config.yaml
n_layer: 22
d_model: 224
d_mlp: 896
activation: "tanh_gelu"
bias: "all"
init: "trunc"
init_std_qkv: 0.0359
optimizer: "soap_variant"
beta1: 0.95
Each number is 500 + 25 x the weight over its row's rms, rounded and kept within 0 to 999. Layers, rows and columns count from 0. Numbers have three digits each. The size before them is the row's rms in percent of the matrix's.

# q: layer 17 attention query, 256x224, rms 0.253, rows 218-248, columns 0-223
# k: layer 17 attention key, 256x224, rms 0.271, rows 218-248, columns 0-223
q218 098:491530505503519479507553529502499530517466510518502536488504542517485468521477445513483494544507476493484472510495542534515476477473479525487499452503489464463511499487481548505514482508501533484507494483468473503474465515509470501506456478491502513516533502522517521547478517476559499472474493530457507545497469501497506476498481504490505565535545496491486531503487523484483510473546466564524540515478517520502537544491501533488498491472494510447543493467467490481502461516476527507490489531553516521486489508487462517497522487507499470510482506492464509516466423505454518484496485511520503501518515482536496570518521522484496491478498514515432504470519480505488497512468
k218 079:502522535501542480504510523479493535481505475509512505499521501500514493473519520499494497477545477475481480514512530517483517490479502499500526489527480449430513459527478501493508515447485557467517487499481467521499488537493505474551509468474500503511475471525527496490499572507551506501507537514514482503523544518540469464478517464502453542503548457542486493503480516471534486488514512504505470513453553521484514494495512553522505500467495498465483461486487480495538494489498524519491496475502504481494511505517466520503495555498509527531441487516464512480455502503477531491501461506482473468501527475503490527524492542484454471523477449479513460468512451495525514507458
q219 097:492472500470497455505521484437479504500498563517497515536458508517525498484494515473493486543485551481506486481480514546536494514522504496488517528533525505487517498503506521512464508537503474502523492431498491497462494498507470546500525472454506528515478558500519502513502557468521497494482529514522489517462516510497500453481510519482538494481505465490439523527455521536535518494505534472547547473508518460494484506555532501478494481511516467489478483522496510515524452527507542554460509501531522523504480500463492534513501478511506504521546537520521499541476484533514491528481527489494495496494482521485480463502476514489551469508517495517457509494496492510485496437502
k219 074:513514491424497527481512522482486481504502530526494497531482527489519513434494507511533511538512493446489478527506519480505478518489472480530501504477509487549521487518470528485479526559496492514516498448512495516473479470507469482534495497495490509531517484507456545527497460502496484485492522488543508504542503503512410507494495499474487508540507529490507475501504513478505550497525494479525528484545503480458456520501498519476486530526519523481477504549468511482537489495515520555467554479497525496512518515476509486544476474501519532498506483477504515511529515512503445484463525501520512444500434492506487486513469509516501470505498508457456502487502529537477505439523
q220 110:455495476550479518521485485505430527476481526549488516474444472518492522523486482515499490554476480507510551494492564525536465510478461496523536498507534466504488461508490484488477493538546486453470447496493467481465514475500522430455498495533503480515504480481506527544494506534504511501495521482535492509499479502480507521503538481448495499523517482492495530493487516515520480519498485494545498517483466503544525498498443478485546513522466493486516514510525517471488510564470504475544489516461528505506517497494505510508506508490485490510551513450504471485494516518506516515500509508548526510472468484510492505501520518485539521496512492492477519532548471531455529509503
k220 071:493487446510474489500470451478507517479525497494480490469474493532507506542519495492548484460443504506508524503474498483489487500495497510540485539515520519462522490516550468507509527545496512475511522562467497453537479455492504523500488541506543530492520507485472498521522551498520509508503493476480507483523488482517497534472514469471505496509516515527524516491503526506526472535516538488511519482453476519504564489529484515497467481494462477522546476499492468505516534535449531485497498467520467537510542482549511537452489533491465517492548506511523478499492531481467481507457472517468492538520522501517447573500534476494509489497511474519491501516506482490510497530487
q221 095:516507521516460474483500540505526539454522523542522497494523519486490473525518505496501502489478504492507517514495518530471546496535491499505452515452495500503536480472484485513459502508493487504514503500515488514474538490466507487478540520531459533479550449507469450539480507491487458502493495452536503523505516481553540494495518500503508514463501464476496526489528500505521494491515457529451493504516431497511508514504516488509524457499542501471478477508509475531530517477507502489465501493461478509496543491498495492531453501463519506496495479525526547523481477534515490482483524503513520442540500571472501453468505491517530541525507448528511502498456493466528540503459
k221 073:512529495517528559461535511512530530475487506501489492477524548488452487506532500525500483486479466517517518495513545513512502521524492498498492513474501513531566503508496493477485509464492502512436501480494543498507526510477517504468490504525452513531478498512517473493498521526493467465454530518504486550504506462527504481518508487508499511515535470490516501509526507468508534492510458462501493526489549489520466567484504538511493517478457524503483516508483446541531528479506504479454440495488505494510496507540471519499531488466509507522511485545526514532487468479536526503460479515512521473534463497512527462543487494516510523520495444514499559537503467436517500531501
q222 126:489495538508507519468468499506481547503521457456513500490494463500499517482526541511489499510511512505485479490518545476474549516468512472516499512492497485510493452502461484517464550531470545531492523480542513463565534509472477453506512508502451497464502535510484549431500525563479493512492517477514503526498489503500493516491476528500481487514481465522572489487506494527497510493502494483510507508537517529508468471494443471537469491544498473485524498529487482480503512478470491501491507466501456513486459489508530483521462487506489483473532497491509481477493520484505479482524470456506536560523505511463494512490543510454458467522450536515511521496514514490533490508471
k222 070:510538555525536517525478529516534510511512440476499468533497495539518532476490535494481527517476531527483501516526458522502516516467512492467496484467513470498546484518474521548487534473519547504506526486531539458497486520564496519462523506499529516507479525470481501512524531516485510472475512489523512474476542474505503487528477542484472496461489467519519552504486463511508469496545551517487519482503558516530501495449552503516491477509509520502479471471499518515490501539489496499520504493485494513515545496497516519492516457552515447487448510511507463526469470498527502503542487489487529486497534510531502449504525486489444474514474500493512503481482509486513524534504
q223 107:523483491449499555495525522521500478459559470501520491534509499467524528538508502497521478487511483492520521524499481467494507487448539522512516553528490489489502491516495456442488542504459475504497509510521498505489507483513527488540478505533468541541486491521525529485576497503483479491485555465501541486512513495543490511464434490534465501526481486492541438512505499506489507484484507518505470514534469539531463507516461465557452519469491508470498515525480495500502521492465524499506504492507476500501505489454544484515462483535480515474506499508491501495473476494531486469506511493510469483492538556478535485483542512498485518502516498469503478527504467499517507552499
k223 077:517482538492511511523515517538499496489528491476504505520501507517470513545500510486535535471544513463465519543485507485533494505458515534469550493503526513572495486488512503477494505479463500506506525511480529502508478551507468502504515451485529559543522467548487537508526469481490452481535560459501486535541488463506535495457496509512481492530546480530488488516470506516497522493458513501505485496523469516502530513489499513486509492529507484496538455480468523477521469504510541497510454464492510518553530476509531494466498487527482535522484518495482489516459478499527480511512527525508479501459517514535499527518544496520510488508483536501524518462452522510515526544454
q224 109:481461504509516494533511517508514509487460490483548515495480534519458496502532534527495511550530510501509490492483538527485477514507506517516483525505502511532534480498519475489561511510500462470475474480492508497503481482530512529448481504507515506479492455479534545505520506464539518469542472554518485524545542492489517528477490516496504509502528499482484501493469479523498486494458565505502484519480513524521522506520523523486517511492504508481533496482478524521442464514497549546535521445539541505490529448492471514522480468536467502526470492506520515497504512516509486503499541578484504522487517500513527510530484514473533460481515460496475475508441545464475498472463
k224 075:491466492523490471560509454517542527533448496546548503490505510487507485501493518469519496518548483489501506464502514450497496493499521502497501481495499522477479486522520514469536519506512482475551481494504500480511502482545513486473496494542478491528485489523471513492550504500523507499523511466533501452463479490485530474516466536532537494501478521490509541521526488495547523520471473528519497466516522476515516473501520523450483524489523486498499514469468522524475459524531533490496474552497485494482481500500492472525490519463467465497554505503466513528433517457497484501514539548491503509510474521481492548504497479499486459481527464490521477496430501542502552541474
q225 092:534488503550506509491537505497485510489511504522512512506499520467541543528485504445497527473484504479542514509516482469516489515527505485503489494480533512513516527504476521500482533466481550542480486506481496538496529486475550479520509490496516483495524503503487535465451490480506507514576487493459478494531557498507507548521497505470532520483537449473477498518462548504514469537475527503499486508500452524496496515489511526517506478510536525463510527507508496474492529489465453470468506509508495531474483474480472516477477466522529515475475503533509495499556527491499486550510570465509486493475450568522529508473512509521493523479482478527536507542509541510535514493507
k225 070:500478477525517495496515538510454491493449508553487503458517516490453490486494458468524536502474459492550491459459477477469539483522486486471451506500501515503496513533458459484479511528508476560485490477513481510506520519448493477509469477523490496509460540511504520489494480440509520488498514512495477469533506518476524485512477446516517495501550504514492517484450533507468484518455543497498519490481464475496523532504488493524510463440507489476462508472502520511507479488504522460494532540496507499476470507501497515512514536497493517500485501536489513508519535484475476528482538474518521489532446511524506486485465481509526506464481488530505480511486548506492432542548
q226 091:492498465478479520504507477496530498511471477447463509475521464479528469490515513502451510473496464483485520435456475453495556470502533487511546534461479476494494469512484503507445506498492481519541514500574514494521503503460505510520508488509516503484488493469436498473473509508471502550512467523495508471523515502560529528506511490507521483510516459469483518504500465535503477470523531487508488490519515490482475546471508479491502451523518478517503550458511453497471529477513510472503523494489487529525520512513489471498466498484532543507478509519468509525526502500513469500502479455483471499524457516437547503484490495487458481500485469463515491499471476537491479484514
k226 078:483511531479513468490495503466531524488435523507460483496504507469481523521496524473496486515462485525480521453478486480491507535506513488466481499462473486467466542528450492513489512478497526524509494514534510478519462530483502505500495535530494504466464465419484511519575476500511493481495470533484555511515494471549494492502483501510485479455550499474496520482514497556512487472488518530500560500478489509537488520486466516520516485507469508521487466493543474533494507509483487513517523499490516478527499507517460531478506486500523533499468511505496487501507491520554527532480505464472483518562512483498552525466514464481459488482477443504483463483487493549480503501494
q227 087:484497503514468474500524495493549449527487512550496490500482511448479529528497515512485482505493552539501512533537483503450485522496495492498477488502467514442505475500527508551500501519481488485476493519526447529475504486502487514416516501500516527539492512527487496505558523492483507484469476494565451531453470504489479457521523519503486468472515511546474514523481519508551491509498523509512521484507498469477494487469506488501496509535520482473456532531517447535513510482482541525527478511496534522520490523467516476438587508481509505500522468526481509513505513537482474509510512489488465505512483492529491508509497511483536513479525489522502500472498500454520473506530
k227 068:507494461520518476502504495519546461557530492478496497522484497482501461507473493510499475482531543496472507507513433493520455519513510487483495494523480519527542487540513496509503517509502513462484504523499502488481507475469506507422453484474497530512517515492462509505483522485435466503506466515477507565508523502491511522503523533518541466521488547477522514476499488485503503516528532443512498473494542461487534517490501500495459503483530475491509543519494485500542557504446475500473495522525466516519482487490544473471487522486479491498493512498509478485498456461441447502522494474480488456494508503524487505505494487475543469498523531498456528527467530468527500497453
q228 101:504469524517515471477505485463524499520489496508518457528545555524507458539528495470554444498504517522494456520535510471494535513505503516462471482457499522469506527480467467493494495485475549525489536513513492521510519500506499507530508491515494464520473476539502510480508481481514494516514494528466503498483472484477498470526535496505478487471506470481529507496526489481514484465558511560451472504484479527502477543479457486503492520499496468504500506547484478481472498486514566488521501481440471470473507476496499467485460496527508494471502514488476522494456528455509490510492451447520477504552518508479519450467503464515451502486483537485525523459502485487496511526480
k228 081:506471510507569497527492491512450485502469512499463469485524514519524515497505551507545468463468505530490481506470481485494520520527496528483531487483456517511504515506506464516465509511506511511494515505474493505473489516470530506516470538478493506552471478518516542481522489516504515514493539481511516471533476464450493484497535463486504529469530484492481505459494517539495488531506530492478500551490476508434486497506487450491472486550546479515467499549454467479475502498500490539480476466510498486506523499488531477506471486508482522475453489494458527518469505454487520492483466526489533508516510503479499512517526498494441478497471485522480557492514515495540563519437
q229 152:483460494513506537518503472492506464470502539552492476462500497507535504543510504526488511517489496427479555542513494484498507485525476502496502499444512530496453489504484501477471470466514496475527470541499518551519523524539486475521494521520476504525561476504458504542572508505522442489490512469478493522499472478482495483510528522500513487519532535485507492493516503489533530502501498528453499549526509508513481506490467470501537527482474524496508509486544519529540526492494511473484508510472476546516496497505493545501453547504487488501540527488486505501463537493483466486537476503543463481533506533482514459471497542534495536495536524505525511507499467498488485522520
k229 088:535453525490519541493474523472479489507493495487501520501495505455535495498483482517502482520477445471506526533529501467471497486539472474493534490510518466504482462498455521497491496441513496483501493513539513509517468514479499499494471472493496478531471488512508520525499495502461524553458461517482509549500488518531516410515498452479440513447486498538433486506472494468521506506478505528489449525454476518456517482476476471529502488515467498486471479497548470536483479511486492558490495467506528505520505514521470491493470508520496476547489496499460517521510503521488539467502502487524467506477501495469544470529499519539501512449488497507503490497485490509484493475537
q230 124:508449486550503489505488494479493494496471458475514412464476510481508491505474493489472506505509541474491498466505542526523500453502473501463510502492478475472483476514492505525489480485520467489497481525515501475510522499489497482489499480530477512474512445500502535523516497547475476451501537495477512513470480473471491480509470493453477518495509524496524486492521519523525514457494467516495473523501488504530441558478463493554469525508446539539500473482480511522506563527533500496493527492499465512528472512489489500510484473473499514505539535501512505515468491491512491520490514489558510509548547512523470499473526498497517522533533556473546494504563531514485522529509
k230 065:564446512468480539507513488490490485476532512518537473482501506524481492490520529482569505560461500487483520496510523536543526458492546513498486541500488497491478514518527546499529538542520481552504510480533452493461495486463494498544515514524514491506463503526512483484513466505498511504508483496514502494499494445495514489480498490502509509464512500557495514479495550491538517442502497487521499506497507517513497499507534541524458475493522521500536516488444532485506515502534536458476484519543491486513495562524504470524520545481454481487469539507487529546477514472498464496475492514515497496494502490541473523544504455460480459498531503511506516502493479496518503496477
q231 142:501476551496483522511497492536522504499505539506506490466517508556453496510525491461513517475474491505533461476494447503508522481515508460484502484477483546499513509494475498505549485453498496499505534506549544509463487476478483515502474464453492462476497510510552494506508527449548507484511475497523471484498453545540488523523529511498517504537527518501484477513437510493464501529500541483490516492509535442479526477497480516509476484527510514474518489507545471524470484455534524529555491525511489484511487498505485511511529491490520487496464532461511507545508513463506498497494452446466469519494507499530486558480464470470469522513473516516511472467494490513537482501490
k231 085:458512506482482531453498535492511477496463473521494493485467481511519530505532492488537488493466457476492514489480483514526500528485468450472496469493530473518479494528428521497523498496469549507523487529510546533484536480466505497482495540486546466523504490505473508481514481484508505490536494481495508469531497545515553491449433480515463469487474500530461488539519520477511473531505505530477492490538459487471505499490525495474499464504517515492515454510513491547490519505476481496502474487463532530514435470497533528497492516474530528483506483532497489481462485496538465498490509512509453521505526503494505485499491496430494503497459509493480501522462534469520444488534
q232 091:483478503465482525532525510525514473516452491454491534491499473527468486495479502495532516505501471564486532495483539487478465501520454526510511553486478516479505507450556489526519506498501466479496488517473502495466489507518490519473472493464495512479508489495526485518468468461516516469492491507530549475473519487477526486529532526495511547497510451513503511511453494531475471487461483447495528504509507466521542523487505491535476459484549464498512486462468540497504512530514444491487514493520537501501469519537455524468568515494521552505472513504518480453482460498526486496500510497507501464471455523476510496488509498503549511491517485523486555501473511494519528475507
k232 064:517483523480497539494504518519517541510534461474498497518484489503532516563509543530529544520487534509460524502484503507469534516539490495503519526498496524501525519469524527523498533499488533516498512482515510529493483514520443527516478506482492545484509515514492475524504507473490525499496481514501507484495517539521542491491491481500453507487513503477533532507489551536551449503480518509488533507548499509555530482561503492504554468485503494524522455499520544496500495501492528519515506493525478514530528515504523509516517524477534528504525476486512479460516473516531463552546508539514496534556488533471498526513529511530521535491473485543496511544480490556531493540448
q233 083:476536525464497486527531474536536484491479496531496506475483492489497467521488519513448519490487514478502513526507455523522537496488488535499506498522487478500528540483496520534495468445514540492471511531503520498499489493505479540484478488568532494470516518468531435473511533466520480458512483478463521482478457486484509465515521487525493510469548533488491442514524529514473518531529511555498476503507503504493542471454524468462493489463493516506455531496499498498525472510517515486498523507521491488522476498484491549488532516485494494512509494493511511496533436487502503487447528537518499516509435477515480511515440556480500471506459497512539489503526482459513499495482
k233 075:488517471531512503493490493485491489468500532482547508483482524560494527529502484501481460492523493451500500483546494495501515472468512512504467491482513491494508539483533539488532453531486513554472511481514503488456491476506457539468527481560527501485502489530516471508505505503442498481563477544490502460458501515461477517503513505493510515492488511525535454476497498536517449540548501533467525510506450461497525480479449455505500476481496507488489506491502516547492536493544520473483520533527515510446502497511496491503505535484502467444494493508483506542459498515466484489523520492542533457514471495490505486526463501452487473515520487540492510493497497485486467506494
q234 120:486505490475512520476511517503548507479574493497497512497551528496489475495548497519506487513517510519478463475506530455471521437511486514508485542486518503515466502491512477447503494490483591494513528518509558500549498500501487493550481487499463486552495523506467484466482505491477487523457535463494539467480512503553471496493524459499492494528489513518522498452496494500500506529513524506478476519527490490489510483539477512477525526509502504460540472529489529478562484478502504490538469480476457493507514504485510440499470514508486522462540477496478483456518521523477458505513482462527504523508529481482483486463493497469471480464515550506516480526520493493511505509500
k234 070:467503464516478497544541494497530514487508545470485583467493473516519489522471475514525503487518532532500512507504518458498499510503461530520536500478488474455544480475482469419478510502500525454483496477477499490508512497508519498483460473513473525527513488479505465472500484516500493486460551477500552514481488507539538507531548489511526543496475523458520501474559507537506507520456483502498503550512527483512471518523522518486483496478481469513545511496485446510458526508512494537492488513497509500510470497467465457513451509488511523486534504505485480479489482548483478484474520463523467518474497519503503506480525491484489498473533526542533519456518523521490516484488
q235 102:485487484478465458530473477535498511509477487471503510440505503530423530463503495495506489515509514513522563486471488525473439532524487502507488515510479444503523487460569534537495484489488510504496497516516480506489507503483502509504497452489551496490511485504501522480534550471521454483543555502527528504500478443516526482521530502492511518491519455504464514511449472511497462516491503517537512518483489476505540525515507517481495523520526502475494543458503514545453503476489523527548516497491555496483520492504514515516511521475495510499471518516500538483480492497533504454504483469486471527496449476506516471492500512528496489494520483531504522472530547497528480460529
k235 076:509547521538508433527482489516504520514508504512516494498487522521467512447472494490479468530541549528492510461502468514473456491517494510507522477508508505513507502497496485464502531479538530504504495505505455469499518507501472492503504491551511537488535507520475521496536544497525459448486535463516503550492509500510463519520548495524513525484481519479558465480516460528495532534504516514506477555464516499531470533500473474507489524507497485472497530484477476527496524475523494525524493506456469462479475529470541492468486478505518558526504493490516563506468484530491501456537520461482510488476497493484519556500533489498531481468513494492479557489516534516491517481497
q236 126:501483506481533546479495532496503499512549446436486477488527469453512494523516510475477479492472532513475479507538507486515525472479512514523512534537543497531512454508504520473494522536512539499535498487524517454527493480504496468500496467497456469489490515520464525463493504571488509530498483514474560509502512499505490545459467492507490498506466462494516427492513489493483529500478501499538477501533474521489476474497490517500514547532501489500524483560478488472537458474466482496518497464479502534505481519497471461514455488497474520483490433507508478498489487507477486533529529510494531519524513497444502486489523510504473474503507516473485490565533485494529500534499
k236 086:520464508544518504522499519485491470484486495446473492505515482515476496522509484510487507494477543461507473514553471492502455505517513516472492545505501522543452477518507547514560489489488489530492526488541511490526493578530479484463443461544490472466450495498460484477515488489515478514462488529500538532482527488523504519491502531496473490495479476531510454478531482505535496456466506514527508474517481464522512482488484495495541452474476462508498479463493526545537479501501505488524526479527529547493496480493493513515522499499531468527486478496490463510499510554467531527510532484517521474495475506504498482519475441501484516509495504534474491501509539498516451509548
q237 092:491497527481495487456516511482489478481511523540484514518493508528515479530472523483450513482522471487442477459526486457499541515512517488548513521486534509556490499557479494507482490492490521493507520485443535483505530510497500465545515504486493444524498540492492483510510504523473513495509510537501503477470485475514474467512487457518483517507455479505512491493532479494499472521523456487512480489530481494539481508540500487481504539504518510539515501530536448484494510517519476457481508507489493473527526464507558549507466439513506458468515495511486463517502486485485528459503450516504454476500487569498504530500521490532496472499495507460524460516456488513479457499459
k237 066:437511530498493487468534513495450500470515510499484525517477478497468498517506488499517531472478519520469515486485536498494520505479502490499476485492520486500478511478491551554474461495469538538550554510436472524517508505503480481519506519511549508523486509493525471493472503469485477452486581488522527502522506450507503477493517477464479533526509488508523487478495509529486517543524504506510512469489497515509490520524493518506511486483468517567472532481520536465460510486547521546500555466502524522525516494485544556461498439513523517516511496502488479545501490507463514513497504500492473489494481503502471520523500482539523489545508563502469504519518507495512495532530
q238 097:559494517534515478489514487489504541556474474480498475470494521523498461516541507460548490476536532551475477512499502487494480523510484493506507469508494478494486508480451497484475519449465536511509499521508513529506512498498545530451499495490456438512495478506531462473579529498465485521515477489469510484467479533477480482493501488471466472512495525532499494504494465420504453487484489518475532494516487495542442527505499507535491511544522481485476477511511470535467541512490476531546506517518548508504511489463502502519472517472503465467472519493502518498468531517501509519525487481457504482486547481497477535501526499516471507495489510532528495505521505470506511523519
k238 073:515492512508528500482519497463458526525496428513503455474532492510508475500458540491513508482505509522439485506500463558536468520481522481512523514502492529487473476525502478514483525489520485449455523521498498494505492496472447500481508537465476536496489538502490505486522481484493487526450500492483524460532491479493524522496478527524478486471530508487475520514516446497500488487503495506520550482500536513507494485566507509527469470544494470517523473554477498519535486539484462488559485507505482523479516462481518506481464520492490470472504516480497518510496551538543537522468492486484479486515432471518500545518514519483495503502516510511520527567495486511525532501483
q239 113:535529514524454506534511446501453518531508493475506484448458509497483465507496481484501527480462488520474524485458479509471518488482467488529518496549493471450524503454518482508503489533485446496488517486485480525442476518512489531523485484477555529491507504521497484536497546468506502521500486485480492461536510518511519491466515514489499520467499475494467471507494489484463499464506496503521522524482505521440502470468543506449494472482484492479524549465504517519483526458524489495523511527495522512509504499524447497512483497532493511563503514527501512503455493501492512530446491521463518461458498473493475521507502493501509542503560509512459495502513526520523527472563
k239 078:514530471542454476514519454479462503514499471475510471515470488465492476496483548494485512486498506547505510497501466539481533480538488514474561469525491515505527487481437458521452505547442489508470515568466479502509479506496481531538517528497464541491565435516471478529493537490484513525511510514506528470481514515503478517469511483502482546434480470498489515519510509472480501467494506502514538488489540527462468504484476489499478509514469497487565475479500495479470528516484455500509496501498513468513523471498512478539502514509503505541506516512481495501517507516524470514488502476482502511488528496515507496477521539525544497507520498497514506491475502528492529435524
q240 141:508487504489550536479471501507506470474507459510494483507540477478528530491494515492527458518512496446490491454523530464499499484505543515485467523462488526477460465514491494496470547495542554492503477510498524494525529497472522493542531522513461498513536502527434528493517500524471487465495464514487544510492514524479453534483518466520477502532476499521567488514546506482510504516463469492508492519520461523526482504511491497529522509520494521510508507543500489486540502492527484457480486496479449517516489514525562512444480488466513487476534475499487476513523542497477509469550454466506517530495497526498516491492541512497465479511493543451546509513505484508511477506493
k240 083:481511474531482506526479476491534523494474489513457491484505529473513517489483493510496518505497507535479474443466498501491429487490506500505471536485530534525487485499523467521470512468476485456496512483534508450505516497501547472480466477475497508458534512498455545478485471498537513444488512465474497568496472504491500524541549502503543477559527512505507519515481536497499510515493486464501453464488484511444495541523525513500478535515524465465539524499494485531517510524527509526529508530461461477502478483487516532458500498507490514498535508488499512482503452482486492516501519480469492527469534486527461520497513463531514454517532509505458501479473557490485505509512
q241 096:466536493518520473529481491510458498503454516492515530518493534479518506494488519493534466519515509459520509502508483538515520559512480494487495513559497489508526495454522512529480486524490495479527536532467478468440480526456527527525504513483528516513457538508553544495549530509524540500502491486480528524513492498495544487519469503462513541522522498491454532488524512518503515507488463535530500518505527484519489483483538504520500506547456515552482459489527522512514515465566527536522489469504467482565481486499493502528489507520494493507493501501531510511483502482473489537512516475481492449511473499489461450522496477513539510533471497511501537532525513528493488478457
k241 072:463526534525537499531482511492501511516536464525486518455512527474524518503518531486511511510458478433518479517521510548469548570516477465501508470509505519490481465498466487524473528521482488509543486560472474466464496490487478522566484511475479483503463504499503544528456459499478521517511484483470527497460526467505500498509479539514508509474544519549498519482502483472533505476503465490488495487516481492498454462464519481513515505483486505502502477524533488492478498493543481537500500487472522444529505527456478508540472525525515513484511507507544497492490523477507475487476514465462504483490537509484489463494510532476521499496484513472506539486478525540477507468449
q242 109:524465527497466531468488520560458497459470501440528508480520478490537499511456495452506472467500530460515507485561509498493459488484497493447546486459506500475504518504500517504487539520540477477458507486503484474512548483479509486538520487530490451489517458516515486511490493505505495474502531518479483495513520502461436508468483472456501484511505519489521489528497499464506503493502486482489530493510522510473457494512503484527536486534446486502506543468519486500514519523502469510510457523443445505533499520446533473474466513495499492487495538483508506550495496516496517497533472519446503445538548483505488489493514511500469497501497539471512468510506475519497521504486
k242 077:503527510464503518461479558506465499488491505508511507492472495440524500466438513487476508527486530495501531504495485492461522476522461461505467489480515495508527527488510480498509561504526536496483531530502500497484535478446545476500481451511485481506541507562515520479482528513500467486508475493472502483523485526471481501531485470504495481537493513483556495525521474486484479474499542483518507511530473466499483515527492501536573518516521528517555542460512469478469495492512478519488486494449489498492473521496519525487478486516464527523515483495548493489501496497501511503483488490476514496481575534508480476472478524486499483491463488503530476496535477427493553487487
q243 092:511499498460522493458509507477554458492540474466499508561496477467527505474473534473502466499472513446544471463498543489527528477481511503529500545472503555484516495495500518453508510485499542485486467486517524488557516503501501492473534476517509492520462495512468504444534531517455480494477481478518511520517474507492475519479502473538495491497529486481522461488491508490522489511493482491511456506512527482467508512523460514499520476487524480511507481486512483475528525507490491474490506503438513495521507518480546541484479520523502571468503432477482451443539503515517508473520492506506478493520489528486512451488467530526460497506493556482517475528489501500518514522486
k243 070:490463522448499493506506489499505479521508472470504545503476444491521497507534479472475486484507463473509487505538526479543487515469498495458530506488489527490490512479530479490485475507488505508485449460515510507503508481506529524444521463497548474459484483510544495524509513459508513527520498513491503520466490543525520470505439495525503502487490477460456506482515502516558481514460514553464472504472529541515458494498482486469452502476513474514469500452425489526507463510540503480502511507508521472477478540509540502469453515465538522467482493499498488500537472510490447523512501485505486507496489459464512473433493506487491526507491459531478486495492489509514525483507
q244 108:507544494474494470487528488489477493508476542479485472514540507481502466507498473464527518548492469470464498478519481550507538512466472536508479516493489542459514436528507532483488489497501494453542484497525521508444466503484449465483473541501507494485500448528488481503500489488536483496468448513489506514466508531488532505498543486484507520524514484446472511515510501454500495489524513499516483522487516470486504539483463479481481493454499516537548528511513529516520476519475520504494515551472480526540486483477450499504456476493548515490502501548495479501485504479490518497489490543534520463505557497533506511521516538488522511511492467505485466513471496507551546480484
k244 084:519564522494503505529476476560512536488497496489500505509523505470503501539537527465506477492486498513504474465459497537479512550489459497467481507525515504455527555506510512539504546496507553443537511513489493487512512501508521507509498518532516544491501508495530535503519486511537498474511489505490528487501505494462472541532481512518553525532548549491536533535475468480473517513543527469530498504530514488490492485510531509504530527478555493534522500531515537500507504524545507509494525509528461506528513485483495500477503495514486549502508529472494474499465534479506533541503525495469527519517539562537486526486476532485534477514505472537470470475489516482486513529467
q245 099:504452478520461511473505495516524483528492500435491512438482503482509499481480522506493497468491507526471520522509528474532509530462466558487516462515524509462503474516454468535499482506487468505469494478481475563496530487519498511483527502517486487513505514543496488523514493497558489543476523528482507510502487485454502501517508457478546494498513517481544517491485524444495534503509496502497513508519528539529508541494472526459486473466496539512494471510518495536495468504451529481452547471437467496509519524500515504495494486458497517463493485484490495527499463471502520465505453528475521488542506503525522529471528482483485513518481459484457496513522450542486473518493
k245 073:514493470486488487497475486462509510515432494493534510533478503523515512484540468514502505515506489477511486493504479489481519504487476496501496508537529501511477521493537460478503480508508509479558520484537491522481562468511521564529559479464491512524523529544544523543516474494512501509531497521525458486534467497444486486517495467471516502479518493491513496518504488445457532528523542512453478486526461469495468504474497451478514553536554488534461554514502522498538497506485494485488517510500492454482486481476469506487472513491498484472489464476498541455499510484486515482467514544492519522514499547476521536528496473485516521483481481501482496480497531487533522535478
q246 091:507483479467473469533477504471469523511489515534485514484525486503483462486522500463471496513493551495508458476476528509507510508484496518485496505536523511505512532517435504501474528512481508474510497509509581518484512526444480472496476458549496495526507474458488522513459525473486470511508508483520438489490495501507552532496464502500494499513479535490486468482454504438482511463495515486581456478511539463479441508513508499512445504501515500493520496492530482485479475457479445491466499493497492519487521471471511467469463500500449517494486494460502520524499491513507515506519503493481533492532517422459525471504525487495476479513493492528496478489486515482504499506524
k246 071:558484532512530500500540507480466497501494479492525514496527472461513474440494478463495509504481504471458458499493498439469465493479466531438476455484516510470490507548471479500503514500509430475502500505495468489540462533501486486443474449488482508524491482495522483488504466462482432454480505491520484519501530481524501494530490521491487500496504514514472487469531503450473523464524512481541499503539500499483466522450514492478478489448508467513506514488560447436471499476493488513542502509480512462497510496522485496466489540494463496521469487481493525528522508514508506512508511478477484505518499470504486490513492469493517491465514488481489515498473500500466454479497
q247 094:526542516492486538526563491527495523514566513498518475501504457530500470509503500477511502511513473537500516467499471478488536478503510513517530491486522478506505491490498499481537513492558514498490519499488533480518501491510427494481454501509433525490546500534484528493500494514506521529513530454497472494512502541519502474507487521521488505485475504517503509446498544488520515468468537478516471497466459498538520479494535523510493522472487461514474428503471501533541543551508479481477515507510499502492498503483507505495480510539530529496504516490470513502462480534515475435518512518535543529492501492495550505537523502491516478474451495536443472472509524504474525523524
k247 076:498517500506476514546597469480515558477503540499533486488493489565498482520474504499491519526487503521470511488483491493510489498495513535520481504515509531452479497506525504534514490545538500482472521473483509509503525491453478510478522482541540454472527484575473520514526525533530505529498498473483492502506489507470498461537576489549485535490476514509452490507481509518536517543471511492525498487500486482502514458505503515511538492441495533536521457470496504542512498523513515512572514518486504514506500490535486526506519494474514486485515512494511517512499522529523515486558486484489490519533500498507499514525488532472533454478487486528494497485519483538472527477511
q248 126:498486519476490496537504497530476525482426543525483553492491502560485500534480474490514501472512522505509513519509509506495476504526451509494510477466504457509528437509507486530490475513510476513519501498520486510501502494518502502472485476485530450461475467480562448496514491470544514512526486514493471530524518456531536544518563470494514482489516504515461515521454461539472506522456514535488552499475533508499561481496518520457498531503506531535510519489508492500467505513497505512526517498490507500495489512522462508506559448485521479516462503466512491511517493512492503495494558516507483538506472476548496505496485527471472482498446510506501479477502521514517461521530
k248 076:508478525544480546487502488505505474483468551489503505501513512521479493533529475506495499456536493523501473481456522472480490494517477514494493562499474544531503455509476483493504476488519490550524491447477495497494456525509544469544521500506524519502518497494541509489501454544495527532495505499493485537504521500477531562503519495492517479500507498514476501486496523476537479496478565509535482555516510481506549494538511467499519485565508507489482498491496517465481522514493497504498525504510472509488499508519531492480502532491514513557500485514474489509561469551520484482549512536520458559561497514483500551549489486535461456471485503512508507523522511505498507501517